config.yaml
n_layer: 13
d_model: 160
activation: "tanh_gelu"
norm: "layernorm"
qk_norm: false
attn_scale: 0.177
tie_embeddings: true
parallel_block: false
init_std_qkv: 0.0328
init_std_down: 0.0
beta1: 0.95
beta2: 0.95
schedule: "wsd"
steps: 2733
Each number is 200 + 40 x the weight over its row's rms, rounded and kept within 0 to 999. Layers, rows and columns count from 0. The size before them is the row's rms in percent of the matrix's.

# up: layer 4 MLP up, 640x160, rms 0.222, rows 518-539, columns 0-159
# down: layer 4 MLP down (transposed), 640x160, rms 0.202, rows 518-538, columns 0-159
up518,105,253,225,190,95,207,208,262,228,264,129,114,211,154,211,149,185,185,214,231,156,204,230,178,195,247,229,168,159,225,210,255,347,134,199,218,182,158,264,189,165,170,207,180,148,192,179,161,198,249,216,168,182,200,189,204,165,264,138,179,243,200,207,225,166,221,196,213,254,215,228,239,218,151,207,150,243,206,215,232,157,194,206,232,254,77,225,155,179,197,201,180,199,213,167,229,199,183,174,200,174,199,212,227,219,171,192,171,189,234,262,203,187,227,235,201,227,211,190,255,218,193,197,192,248,134,188,282,147,197,200,303,208,193,259,153,205,228,233,299,302,131,123,224,210,147,220,181,167,220,185,220,162,214,167,276,168,166,244,161,194
down518,102,219,216,190,205,191,263,271,214,234,186,188,179,197,183,211,136,264,221,190,217,226,142,158,170,170,162,158,169,186,173,193,201,189,101,225,208,193,240,243,185,224,197,260,262,181,201,186,222,208,138,170,156,213,221,197,217,135,157,175,237,247,152,182,286,194,122,156,245,254,249,264,244,182,153,214,279,233,189,190,281,164,195,206,156,210,271,175,254,166,264,278,165,137,233,218,186,243,186,146,168,258,156,218,143,218,207,213,223,177,190,259,155,155,133,179,149,140,164,236,176,199,262,214,174,267,260,229,160,228,173,197,250,227,277,233,202,199,194,168,189,179,237,203,204,220,123,196,159,90,221,183,197,128,244,185,202,228,256,167,170
up519,110,212,212,168,174,176,232,178,247,231,176,170,209,238,303,202,214,234,189,164,200,250,204,208,261,207,136,184,202,261,151,181,183,187,175,158,144,172,131,232,176,213,198,218,189,213,190,179,313,239,164,210,184,158,219,229,124,312,181,261,170,231,228,233,293,246,181,182,199,224,174,226,114,174,237,207,221,235,154,189,224,159,186,152,214,214,232,248,135,184,205,213,233,240,141,236,205,253,238,214,242,219,182,198,192,149,202,200,255,164,239,239,199,93,175,194,196,156,257,168,201,125,211,208,264,153,294,190,211,176,250,274,212,224,239,209,109,159,150,135,219,168,197,282,200,202,196,210,200,166,197,216,281,232,206,238,216,225,151,177,240
down519,106,144,226,228,228,208,247,156,121,261,196,206,292,184,222,194,276,260,209,239,184,153,207,145,185,237,211,136,186,184,146,231,200,203,164,188,134,206,194,194,142,213,164,205,156,163,174,235,184,260,201,230,243,174,202,238,246,252,114,211,141,147,254,218,180,232,191,230,198,217,182,119,197,200,160,227,212,218,167,191,237,218,196,205,165,122,212,258,239,206,186,206,228,191,179,278,193,232,166,98,129,246,235,243,186,203,264,161,321,224,208,132,180,253,111,198,218,111,260,200,251,182,172,206,210,149,239,160,174,227,155,160,202,161,219,199,149,163,185,171,216,202,189,125,155,180,200,161,233,147,216,203,174,199,228,187,221,208,116,199,153
up520,098,186,265,206,255,199,212,191,234,191,129,284,228,205,160,170,270,226,240,175,187,237,274,176,178,227,238,217,119,174,181,161,185,232,202,210,233,215,188,228,246,174,202,212,233,206,246,241,226,214,178,265,172,224,136,218,243,197,210,204,135,258,187,194,198,271,168,252,270,208,149,156,135,260,216,189,203,186,226,194,148,226,215,239,212,214,190,144,219,240,170,268,185,217,207,259,222,219,180,157,139,177,128,170,168,199,269,150,216,191,239,185,186,163,154,160,202,175,214,227,170,232,261,202,297,241,228,126,305,246,213,241,196,187,146,226,147,136,159,205,167,158,246,189,236,223,221,199,286,213,130,165,159,206,193,119,239,154,170,211,292
down520,097,202,140,171,197,213,185,136,225,214,187,162,204,161,163,228,130,104,193,211,213,214,135,156,254,176,99,286,290,155,196,168,288,185,171,175,216,189,198,198,203,229,211,165,188,157,133,188,149,135,192,162,276,154,187,123,274,194,208,228,163,289,266,213,182,212,170,129,221,242,204,161,216,202,188,217,197,204,194,156,253,196,227,208,173,237,187,227,252,178,162,218,239,208,170,173,180,195,188,259,267,199,167,208,160,187,199,248,125,164,229,258,147,173,207,212,161,178,224,212,287,228,143,203,200,176,156,207,129,173,211,201,158,243,210,169,248,150,162,148,231,270,258,124,151,240,203,194,178,235,190,188,183,184,180,253,224,266,179,258,186
up521,098,215,249,185,137,197,110,189,180,148,185,234,193,173,215,250,152,231,136,230,160,208,220,159,217,140,190,195,275,185,180,282,212,181,182,201,224,224,135,196,161,233,177,148,140,184,105,209,210,243,221,152,132,219,210,263,228,232,176,262,217,216,186,191,155,189,200,228,219,245,168,216,209,264,162,220,206,213,183,250,219,152,235,140,212,216,283,275,188,224,150,221,276,116,122,225,169,238,87,189,204,200,183,176,178,179,242,234,196,271,170,200,235,204,173,196,193,154,173,218,85,297,169,256,201,211,202,211,169,189,191,186,217,270,181,206,159,130,146,263,150,162,243,187,221,243,216,175,206,173,185,172,150,160,201,260,207,163,176,194,203
down521,095,152,202,217,176,188,181,130,227,151,187,232,137,128,204,353,95,237,201,214,244,204,223,192,245,178,215,177,242,69,160,187,216,248,221,207,207,168,226,197,154,216,243,183,232,248,193,206,219,200,253,213,213,220,173,241,174,164,137,203,215,253,184,205,265,167,253,161,184,190,208,192,245,139,215,248,206,268,192,262,217,231,154,210,160,239,180,227,184,214,177,161,198,168,182,172,228,255,216,187,240,258,166,259,204,199,179,222,171,157,232,267,182,167,224,183,185,229,178,117,180,192,144,255,138,208,171,191,229,171,204,154,259,126,189,244,215,149,196,149,213,223,206,194,211,188,223,174,148,231,97,180,249,227,208,275,208,249,196,281,259
up522,099,171,204,192,137,213,173,198,144,159,162,265,154,150,126,144,155,205,156,243,247,215,165,186,242,217,167,198,176,203,185,273,215,241,221,224,236,255,140,239,100,203,224,260,214,212,160,230,221,191,235,192,129,214,240,205,191,190,130,202,201,169,140,224,139,271,224,243,235,253,216,193,174,278,208,244,177,208,185,238,225,157,171,168,300,176,126,181,209,160,156,165,202,200,164,207,250,174,152,201,261,181,243,135,197,147,289,185,178,237,151,226,267,156,169,204,191,202,189,159,190,151,196,248,217,233,186,270,164,279,159,139,209,219,211,202,244,242,254,252,123,141,176,229,235,190,182,231,151,186,224,141,147,169,235,168,194,143,225,213,176
down522,095,238,156,232,194,239,147,215,220,161,201,194,163,228,206,229,189,221,187,206,194,104,242,123,171,183,228,249,273,107,226,172,165,251,219,148,219,213,224,121,153,175,209,130,236,191,196,251,169,267,286,173,213,231,156,212,236,207,181,166,228,191,209,313,273,228,190,213,226,210,185,222,215,225,214,247,193,192,233,207,114,209,224,188,175,126,211,172,187,211,225,175,135,216,233,194,217,277,70,151,216,193,143,176,181,206,212,169,315,223,229,201,124,165,194,213,201,164,160,208,234,171,205,105,181,240,197,217,255,173,209,158,136,179,201,164,184,212,176,138,186,190,223,167,243,177,179,226,226,209,268,239,200,263,230,181,184,273,197,243,183
up523,104,171,152,201,216,172,155,181,243,229,218,189,193,128,192,261,276,186,156,178,199,144,239,198,226,226,145,196,251,193,141,279,177,174,192,187,307,179,188,172,167,246,195,196,242,172,207,151,175,205,177,162,216,213,184,267,172,189,172,228,159,150,155,234,172,248,149,95,261,266,237,220,190,137,229,198,238,203,215,227,248,237,216,223,259,231,172,300,198,178,204,213,198,212,221,163,265,187,155,204,150,252,207,236,190,174,155,233,143,239,214,190,152,112,305,159,118,277,215,176,187,224,269,178,186,207,168,259,230,216,173,183,279,161,252,159,207,165,211,192,225,218,280,225,187,139,182,210,232,212,220,198,174,181,198,156,119,220,173,234,220
down523,100,150,222,188,180,185,232,228,234,213,172,223,237,136,209,135,133,197,197,163,166,223,230,102,233,208,233,187,266,219,169,164,181,314,287,206,233,219,211,195,184,297,197,129,219,226,210,204,225,225,209,135,173,256,184,268,182,192,208,189,197,212,252,207,263,208,192,242,234,169,210,200,157,258,261,218,192,227,224,152,174,153,146,219,164,167,238,207,98,214,142,141,196,256,153,176,200,147,160,142,252,231,163,181,192,193,158,190,197,149,232,202,220,179,178,254,251,197,245,242,251,291,152,112,236,199,224,167,180,209,164,229,167,197,156,113,207,240,140,204,203,223,235,216,132,180,213,194,221,174,219,288,253,204,131,159,230,230,223,221,201
up524,099,162,182,199,199,227,231,147,151,139,144,209,170,169,237,293,175,203,198,255,176,181,163,188,155,125,126,211,221,206,152,183,221,272,156,209,203,216,239,277,130,161,234,227,140,236,167,229,191,238,170,185,194,202,191,232,220,187,174,196,98,234,302,190,191,199,200,139,220,232,264,230,166,218,225,207,296,206,183,262,181,206,197,138,212,231,212,244,236,282,182,244,244,175,129,151,167,237,181,223,193,211,338,192,175,215,201,258,239,180,215,175,207,182,149,199,263,217,272,248,214,163,209,166,158,229,147,258,227,175,286,240,191,125,212,184,189,234,155,148,160,190,226,199,197,221,255,239,159,224,213,160,211,203,204,223,190,213,207,247,246
down524,100,183,175,256,208,197,229,103,131,141,197,176,210,248,199,190,204,238,148,227,191,277,223,233,187,195,170,313,253,243,169,253,193,120,282,221,193,127,195,235,158,171,236,169,105,138,151,192,175,226,213,222,240,219,254,230,197,204,240,244,245,131,196,228,299,181,198,211,211,212,156,248,258,178,181,233,215,216,250,254,207,236,199,231,230,124,168,211,213,199,232,225,193,234,266,123,209,178,181,200,230,209,155,197,168,226,203,191,213,262,204,307,219,191,163,198,223,224,161,190,231,301,178,211,146,246,199,179,138,229,190,171,124,170,167,133,235,157,185,187,225,205,200,178,182,218,143,227,219,197,207,220,211,285,243,172,155,222,226,155,229
up525,084,116,222,200,165,188,225,245,157,286,219,205,122,203,189,196,204,225,166,170,248,216,141,212,118,207,249,193,189,261,223,282,277,166,264,163,201,164,194,194,205,173,98,246,209,186,177,225,209,201,209,266,191,200,206,175,208,185,177,204,181,241,182,180,192,230,176,201,199,240,169,182,227,214,215,251,163,242,186,191,183,156,179,181,120,257,280,168,160,156,199,161,159,198,148,234,281,203,194,208,231,237,148,199,245,272,184,244,154,195,286,254,159,256,190,249,171,155,223,220,144,241,290,177,234,255,203,227,219,238,196,171,235,208,98,223,249,205,206,158,187,123,150,205,179,224,197,142,180,192,242,259,239,277,143,184,230,150,252,212,230
down525,088,230,198,208,225,172,216,209,142,171,269,170,245,158,218,210,213,244,265,186,144,146,180,182,228,224,131,195,259,149,146,183,138,233,217,235,232,200,176,90,160,230,303,74,121,135,179,197,255,185,228,200,205,162,150,227,213,222,285,130,262,199,233,204,143,158,208,140,173,235,252,253,222,220,145,209,235,187,196,220,191,181,224,229,269,235,181,218,271,173,159,222,208,195,210,191,207,142,214,252,197,250,211,194,212,272,195,221,231,220,162,171,163,183,224,181,208,220,204,193,269,140,205,128,192,165,179,154,214,202,191,190,203,233,269,164,139,149,169,200,186,263,260,148,218,190,218,201,175,198,191,218,164,216,255,179,237,276,130,237,222
up526,114,224,188,151,189,168,276,246,229,202,238,224,240,232,196,79,165,214,233,268,209,218,225,242,231,262,205,188,194,254,207,163,242,194,248,257,219,234,145,254,164,205,157,290,177,207,211,243,251,210,254,238,193,178,219,224,240,190,269,156,218,168,151,218,237,240,248,266,196,224,208,164,149,186,218,143,207,160,228,163,234,200,201,173,176,164,160,188,209,214,232,186,200,165,165,160,109,106,227,214,90,216,248,180,186,176,193,279,187,244,198,262,216,207,223,211,166,157,234,202,211,228,143,184,205,199,221,190,253,218,97,224,193,158,239,167,186,134,246,163,266,133,194,258,165,173,199,147,238,257,139,204,142,158,185,164,156,230,149,193,238
down526,116,178,176,174,227,227,197,230,202,189,219,230,116,160,187,247,213,169,197,209,188,207,208,238,265,156,144,227,237,218,232,183,178,216,180,179,269,148,196,231,179,272,167,155,204,242,137,209,151,209,238,149,131,240,215,206,180,165,238,157,309,236,244,252,181,199,134,208,292,202,283,221,161,136,220,201,187,251,232,254,203,205,198,213,220,147,205,214,179,179,219,122,227,122,238,123,192,179,166,218,191,206,171,253,161,216,177,161,177,245,151,183,199,203,232,214,175,134,107,163,230,258,160,164,187,177,141,160,165,133,130,172,127,181,138,220,246,239,215,113,168,205,231,180,132,195,222,195,229,219,117,203,176,248,164,197,191,248,171,254,242
up527,097,192,202,242,221,174,234,219,172,214,232,172,217,184,285,150,209,127,246,181,224,301,204,181,190,179,241,104,175,228,212,275,197,132,186,181,169,280,208,169,246,190,228,143,204,247,233,244,245,150,253,238,189,229,162,226,166,127,140,197,199,131,218,205,209,181,274,234,278,191,232,128,174,121,173,185,226,213,203,214,230,193,177,203,187,196,151,213,209,185,236,94,172,106,119,162,224,276,187,220,204,110,234,238,160,189,210,211,159,229,191,175,254,165,257,227,221,122,260,144,231,212,197,190,203,188,160,205,117,171,161,207,194,174,181,202,134,192,190,229,194,184,209,217,289,227,220,157,244,185,171,185,153,170,176,189,216,211,160,159,178
down527,093,171,179,151,221,125,165,246,284,199,150,204,191,254,152,182,252,175,147,158,267,221,179,242,214,130,175,157,221,218,219,231,214,150,207,202,207,234,186,326,163,258,218,239,246,210,212,159,246,248,204,146,201,184,149,190,196,192,168,80,164,179,221,151,227,163,253,174,207,178,184,140,161,182,185,174,207,234,237,179,258,125,167,230,199,197,252,225,188,216,183,227,184,246,231,243,236,229,203,256,146,136,183,127,163,241,150,131,216,247,216,216,242,254,227,107,194,205,198,134,115,182,240,171,202,266,172,171,159,236,234,198,213,135,166,136,226,231,251,177,190,180,158,220,207,237,207,248,251,196,134,195,213,192,247,163,149,173,212,219,218
up528,094,190,173,223,239,238,194,226,174,173,241,204,244,174,193,174,196,208,226,257,145,187,168,150,189,149,241,254,189,191,173,162,219,254,147,197,293,204,217,209,186,221,247,169,177,205,205,215,202,229,119,209,190,225,155,217,182,166,120,201,255,161,177,131,121,159,201,235,141,182,175,192,207,197,258,191,219,170,245,235,204,258,277,250,130,126,278,204,208,176,194,284,185,167,231,249,253,196,212,164,236,237,278,289,199,223,231,209,189,252,244,186,175,197,246,249,150,223,211,246,192,146,236,141,271,183,128,149,268,158,170,256,144,127,197,211,166,180,238,204,227,271,166,209,247,197,190,141,136,180,197,200,267,173,260,177,146,251,200,218,180
down528,096,232,176,230,180,249,174,203,231,152,186,225,170,154,126,158,232,228,179,196,182,246,212,176,189,149,213,267,223,198,160,182,191,244,227,156,230,167,232,183,236,281,236,267,287,172,175,213,137,264,172,225,285,178,223,186,157,207,188,236,129,234,245,252,165,249,193,225,170,225,164,195,229,221,178,186,182,158,229,247,208,201,260,188,182,134,229,259,227,191,150,221,193,243,234,172,222,265,167,195,243,231,184,205,163,158,195,312,170,152,206,99,198,196,236,215,200,212,273,255,176,183,236,170,200,244,211,220,173,159,273,178,168,143,212,193,230,199,245,269,241,199,274,242,174,199,197,235,232,170,214,194,228,162,220,167,29,184,223,162,187
up529,099,253,257,171,176,152,138,154,164,280,217,267,276,181,124,238,208,223,146,175,169,204,144,270,246,183,265,202,101,182,215,216,201,174,275,156,167,273,207,193,227,166,292,206,147,109,184,262,206,235,197,264,207,215,224,180,148,218,156,234,205,172,157,158,239,129,190,176,252,195,206,218,195,220,173,212,165,261,189,218,262,244,215,144,191,154,217,247,209,221,192,172,149,172,160,192,184,237,232,152,192,113,190,155,265,186,250,175,252,155,187,147,195,203,221,231,237,223,229,112,157,203,190,183,260,175,181,182,312,148,218,237,181,208,196,213,186,194,169,233,190,207,247,214,154,253,150,197,158,218,249,162,173,222,179,168,199,166,179,199,191
down529,105,230,264,153,184,163,162,190,231,262,214,239,120,151,216,157,247,194,179,220,152,215,219,278,197,228,207,218,198,201,237,234,216,268,208,165,251,226,208,174,174,198,213,194,252,158,192,174,233,235,258,191,179,190,167,187,171,150,328,189,219,219,200,201,234,262,163,236,252,231,245,171,224,201,233,152,143,168,198,236,159,164,163,198,139,224,171,221,226,189,239,141,199,178,261,106,222,176,140,129,195,155,144,245,209,183,163,128,122,218,187,231,130,219,182,162,190,234,201,197,239,176,238,207,185,186,164,153,195,241,239,264,213,151,210,211,238,234,204,152,240,296,211,159,170,234,186,233,183,206,189,224,242,279,221,165,62,168,186,128,166
up530,109,196,207,188,238,189,187,221,199,193,184,174,221,180,179,199,70,207,223,228,302,196,159,269,296,223,145,190,224,187,197,198,244,227,145,249,230,234,161,254,201,176,286,249,188,228,164,186,255,203,195,260,195,260,161,145,201,245,198,164,227,186,192,191,126,193,168,180,190,227,164,144,265,194,204,164,186,201,187,195,135,262,225,163,194,206,181,169,202,228,270,151,175,165,164,201,173,124,176,199,179,236,203,129,255,217,218,199,160,116,180,308,208,145,184,185,203,143,206,200,218,220,251,181,131,209,215,177,192,243,92,143,224,180,134,213,212,161,236,216,191,196,198,259,255,165,168,175,156,270,192,310,137,210,190,205,182,233,169,190,192
down530,116,126,244,224,169,212,194,167,186,139,189,198,205,213,226,208,260,202,238,175,182,94,202,177,184,178,182,241,251,181,173,221,167,267,244,141,181,172,203,211,203,214,215,215,236,217,143,186,251,169,231,113,207,169,222,197,198,209,218,234,259,224,131,159,196,183,267,181,225,196,237,202,161,210,203,272,175,218,260,229,173,139,178,213,190,152,275,231,176,238,243,227,209,243,188,199,241,205,235,168,164,92,230,169,138,181,200,251,173,279,225,151,140,191,152,199,191,269,215,200,171,253,227,172,223,181,259,214,129,238,170,189,270,203,192,185,160,173,211,243,166,240,184,82,174,162,260,177,280,178,169,163,267,177,308,179,286,168,220,225,214
up531,100,159,191,142,212,214,216,212,143,199,192,259,175,206,147,233,271,165,184,189,150,216,207,178,172,128,200,210,178,134,120,259,220,139,190,172,187,207,296,191,201,168,150,193,216,227,191,213,183,183,226,152,173,206,250,142,178,210,289,189,184,167,234,155,259,156,199,131,237,194,198,212,201,189,136,154,249,183,167,268,189,133,148,257,223,129,289,159,208,185,235,236,237,185,146,186,185,154,263,214,227,243,134,227,233,141,177,296,233,193,187,251,239,228,200,154,213,142,259,179,220,240,207,205,198,211,246,234,170,185,183,155,197,184,269,210,170,153,209,132,138,160,267,200,187,133,212,210,94,201,210,170,226,224,191,223,248,281,190,198,159
down531,108,273,170,195,231,220,193,308,215,241,171,211,222,215,172,198,200,253,167,179,230,242,185,135,248,271,177,232,169,183,296,183,173,258,193,264,271,206,188,169,231,218,179,187,187,201,258,168,170,203,137,250,228,251,159,216,196,233,213,114,258,158,149,292,185,237,199,246,150,200,186,102,224,147,173,225,235,152,173,169,259,197,235,219,161,203,172,231,242,209,180,179,207,211,147,238,294,235,181,229,200,198,254,179,264,226,183,211,186,168,257,142,189,199,240,201,223,163,218,231,219,220,212,214,188,195,189,236,267,275,176,215,170,226,195,205,174,232,254,238,222,240,178,211,84,161,208,207,165,214,163,235,179,155,136,104,138,207,173,171,132
up532,107,177,191,159,153,168,280,222,201,216,226,157,133,166,237,158,222,174,97,191,176,234,260,272,237,238,235,215,214,200,192,172,192,197,241,174,179,167,256,180,202,207,190,215,129,275,217,260,162,232,137,232,221,228,259,191,147,230,167,231,195,222,197,243,195,216,218,129,172,211,205,234,264,226,284,186,178,188,179,115,159,232,200,143,185,180,157,193,121,188,216,260,139,142,158,221,192,242,233,169,211,287,145,167,210,168,156,224,212,211,202,179,191,190,171,226,194,157,194,154,202,253,170,242,169,213,134,164,264,171,232,212,128,267,147,190,179,248,157,170,152,143,216,277,255,303,131,200,189,163,200,199,162,181,220,177,159,161,159,264,192
down532,104,129,242,215,200,184,275,196,148,145,127,111,183,249,271,212,195,218,222,136,295,193,201,232,154,237,176,132,146,139,170,264,222,195,166,226,249,188,226,248,244,157,219,180,161,99,206,264,150,182,209,214,258,230,215,192,164,251,202,149,182,251,309,192,229,219,213,208,251,186,155,159,190,250,146,199,243,221,171,195,230,208,152,138,165,177,186,183,185,172,215,150,136,190,219,218,242,195,188,206,272,205,241,249,217,172,155,273,176,162,156,248,188,234,175,212,228,213,172,223,179,197,182,132,154,223,257,198,267,230,191,205,228,178,174,240,212,152,135,136,234,161,234,219,204,248,219,128,170,188,254,226,121,179,237,208,161,191,205,176,164
up533,096,131,157,147,177,247,206,200,187,188,253,228,194,201,215,216,176,266,236,192,281,184,155,152,176,196,172,148,194,151,207,286,122,186,214,149,159,219,139,144,209,240,199,253,171,223,206,226,230,222,143,297,239,162,187,219,221,151,191,114,232,133,206,174,203,157,189,193,109,242,195,149,251,148,121,155,152,241,198,176,227,224,147,185,234,225,199,227,186,255,171,254,250,163,188,123,196,199,207,212,190,208,194,189,260,249,244,193,215,140,194,188,197,187,116,307,220,215,170,289,232,127,171,188,258,211,203,236,226,309,223,188,183,214,237,247,205,162,165,247,224,171,225,179,184,235,205,135,192,187,208,211,233,178,205,254,150,195,176,238,212
down533,095,235,238,201,180,250,208,164,188,216,100,200,181,193,212,230,188,199,187,104,260,206,184,149,250,194,201,187,174,168,229,159,158,208,203,208,171,122,250,166,151,148,228,234,266,138,216,214,124,175,235,253,212,168,217,148,240,244,176,193,183,262,249,220,232,232,158,270,163,99,179,149,221,159,248,186,179,179,254,190,176,234,203,185,221,239,231,245,288,252,201,240,178,109,199,126,229,187,258,208,233,197,218,215,251,268,208,205,226,201,143,159,225,213,220,172,209,241,217,260,133,226,188,178,155,179,156,153,299,208,176,180,106,162,217,219,233,161,128,177,230,214,225,189,134,214,204,212,173,295,205,230,215,223,122,179,232,200,226,194,197
up534,091,185,272,201,185,202,216,220,204,218,176,181,225,205,224,208,160,170,196,201,154,226,219,202,217,150,240,167,188,145,236,145,208,185,186,178,179,184,267,211,175,226,79,200,157,177,160,239,283,241,228,243,231,172,213,163,201,171,112,178,156,221,239,229,146,275,159,205,223,209,160,199,144,234,265,136,181,164,225,160,171,153,232,241,114,220,178,168,226,192,204,299,128,187,249,215,154,234,194,196,253,182,117,161,270,229,162,126,243,227,213,217,286,200,260,107,140,157,170,247,181,242,187,198,233,213,220,133,228,163,209,198,205,291,136,212,214,243,189,177,250,214,233,159,208,198,201,171,147,216,140,263,199,247,197,233,159,189,248,180,180
down534,087,274,162,228,269,171,197,295,215,201,221,183,183,211,194,166,234,113,164,230,177,192,171,144,216,168,154,215,146,130,203,226,221,224,178,180,171,230,198,152,181,201,225,100,139,233,193,164,147,188,223,209,181,245,208,193,167,203,233,163,215,170,195,201,198,200,113,232,156,183,196,245,161,197,152,226,166,233,138,270,272,188,189,208,258,273,243,222,213,205,224,108,269,263,241,142,223,146,191,204,165,210,209,150,185,172,176,229,214,233,144,152,164,160,217,198,246,259,188,155,192,118,203,230,176,186,217,118,227,221,202,129,255,176,219,177,198,215,254,262,82,229,192,223,169,134,242,196,230,206,185,152,219,204,193,198,218,164,122,259,257
up535,103,262,216,211,206,236,200,208,207,205,206,142,176,227,94,233,250,207,211,218,136,175,291,188,183,183,184,172,234,186,223,212,244,262,156,252,239,167,218,191,187,235,207,191,161,163,266,171,249,159,245,139,164,192,198,199,166,231,181,234,153,245,168,160,288,266,177,251,241,253,204,153,250,105,256,142,223,200,255,194,134,168,98,140,208,183,199,142,227,178,225,135,209,220,201,194,231,125,160,169,119,240,248,220,50,141,190,188,215,161,215,226,218,244,141,229,228,160,185,181,183,192,222,169,209,204,236,264,175,251,174,181,206,170,192,188,152,193,228,182,164,236,179,160,219,201,256,165,173,140,230,146,213,171,194,224,214,189,188,232,222
down535,100,127,169,279,184,192,231,239,174,129,248,183,223,262,191,200,136,186,257,204,230,218,100,240,228,217,203,253,245,275,208,236,208,158,212,206,188,215,157,154,177,217,225,112,227,161,216,213,216,225,160,211,256,212,159,230,162,170,154,275,159,223,156,214,188,198,165,168,195,151,157,231,178,221,166,232,190,117,113,207,221,169,246,225,296,168,211,218,215,174,158,283,246,196,195,210,222,268,260,192,283,194,186,181,247,155,249,130,203,212,144,158,208,186,216,135,221,162,271,245,226,146,214,265,232,166,210,255,195,221,173,170,261,226,229,151,158,179,214,232,197,141,189,215,138,248,199,169,158,290,253,217,201,235,183,221,186,184,245,195,213
up536,108,213,191,158,150,208,193,231,187,210,205,203,130,207,233,103,203,168,171,149,223,198,278,209,189,161,196,209,202,138,173,273,247,217,202,204,175,171,290,232,220,227,228,262,203,221,218,174,188,200,247,148,236,229,178,168,137,236,227,199,208,224,195,234,205,186,216,212,225,259,273,188,173,167,320,162,203,194,247,193,136,163,239,274,211,200,164,199,239,141,240,202,176,289,137,135,207,191,191,228,180,224,177,182,193,211,171,125,194,193,271,264,247,164,186,157,130,202,264,208,188,241,152,216,196,241,180,130,181,205,173,150,223,184,202,170,217,162,179,266,232,150,265,242,133,147,228,213,275,211,205,170,224,214,241,249,283,120,184,111,177
down536,104,173,177,218,237,272,207,184,196,219,160,152,297,180,213,226,228,219,213,168,197,224,162,249,195,246,154,231,150,284,167,171,136,221,190,204,130,222,216,161,209,216,240,156,194,156,214,204,128,223,119,180,216,183,185,192,285,197,152,229,205,296,227,231,136,215,233,141,127,140,66,223,164,183,168,178,235,162,179,201,212,165,215,167,232,176,238,210,189,183,213,216,164,197,263,288,165,146,201,190,246,191,147,147,151,253,182,185,188,225,180,186,177,242,204,86,199,222,176,173,222,242,258,265,217,255,218,264,186,141,254,221,162,232,216,212,252,218,185,229,293,158,176,141,140,187,188,189,236,243,208,196,189,196,185,186,159,178,237,174,209
up537,092,163,200,249,162,222,123,250,215,215,136,216,210,248,196,201,246,125,159,219,193,159,284,161,139,214,139,254,222,188,203,199,248,151,171,170,220,256,199,191,131,158,179,185,237,312,151,164,273,245,177,213,198,236,142,121,195,181,208,153,146,209,231,227,167,245,262,221,237,260,271,201,254,187,220,203,212,176,182,244,186,222,194,137,195,161,145,155,268,158,175,307,210,143,190,136,141,195,175,207,285,175,207,260,180,157,214,154,223,196,238,168,213,239,172,176,225,197,184,201,246,229,252,251,155,146,163,227,229,169,145,191,249,174,204,177,144,242,185,158,146,248,260,176,206,122,187,195,220,210,238,159,173,210,214,223,208,182,201,227,230
down537,089,215,197,167,225,229,173,204,136,181,199,189,182,169,241,204,272,200,154,218,251,215,176,144,172,231,222,241,198,161,236,247,176,145,161,224,93,225,204,209,214,157,177,166,236,104,205,253,211,170,172,215,252,203,190,276,313,206,185,203,201,217,227,201,157,231,78,181,225,178,120,101,172,167,210,142,184,193,226,185,199,162,229,158,162,179,180,200,208,201,174,248,249,147,225,181,81,228,184,221,196,167,202,214,174,211,208,147,110,231,224,239,174,211,233,205,128,275,169,169,219,166,261,223,204,231,200,195,240,185,260,171,171,239,258,216,184,200,207,215,260,189,181,193,202,151,218,243,249,183,215,259,161,306,216,247,286,200,227,200,230
up538,115,230,174,144,195,230,147,234,198,176,190,243,225,261,190,184,183,144,250,244,158,274,265,173,209,216,145,205,187,227,131,244,123,238,242,244,118,258,206,206,112,164,260,187,260,187,172,221,183,194,246,179,123,198,184,238,169,158,180,198,223,277,221,221,158,168,233,209,271,148,241,242,222,222,207,144,258,178,235,290,219,234,241,114,154,130,162,187,126,193,178,169,231,160,194,215,173,208,198,266,215,124,184,168,177,237,156,209,224,151,150,162,234,138,253,209,203,211,250,166,156,107,206,205,196,231,170,172,151,244,187,232,171,232,272,234,176,156,186,156,150,162,188,179,165,236,250,225,244,224,160,208,157,225,178,173,202,202,214,241,198
down538,108,213,276,274,158,150,226,230,168,64,227,258,176,159,266,175,207,153,140,223,167,192,190,220,212,242,167,260,145,242,198,185,190,177,225,183,207,137,197,160,251,174,206,199,180,222,248,110,193,250,227,232,163,145,178,240,167,260,238,148,180,154,158,206,241,149,210,249,270,252,217,168,148,220,192,204,184,192,184,159,175,268,194,248,196,207,266,223,157,238,147,224,180,170,207,163,238,146,223,168,243,219,218,237,118,128,207,223,119,233,186,225,248,210,155,184,149,200,189,252,265,282,170,223,209,236,212,204,189,223,167,161,151,209,152,188,185,238,196,299,210,222,247,207,203,123,176,231,213,173,210,226,248,217,234,201,176,209,172,124,158
up539,090,209,176,268,217,231,188,177,111,142,158,189,255,238,157,157,255,283,186,140,242,119,174,213,238,212,174,230,221,158,278,213,191,179,218,166,183,208,160,159,195,217,268,150,198,206,135,168,156,212,141,268,280,271,179,175,174,170,209,148,259,151,125,165,181,161,194,226,200,257,206,244,201,111,217,127,227,211,207,162,247,264,138,252,152,244,216,246,217,224,202,201,245,193,104,129,229,198,206,161,233,186,222,252,221,228,198,202,147,235,269,194,185,199,171,219,226,171,233,217,253,175,194,220,214,161,200,172,189,242,242,130,203,172,185,231,149,121,147,191,184,177,131,211,157,229,166,173,142,132,227,174,213,198,184,224,214,177,157,223,235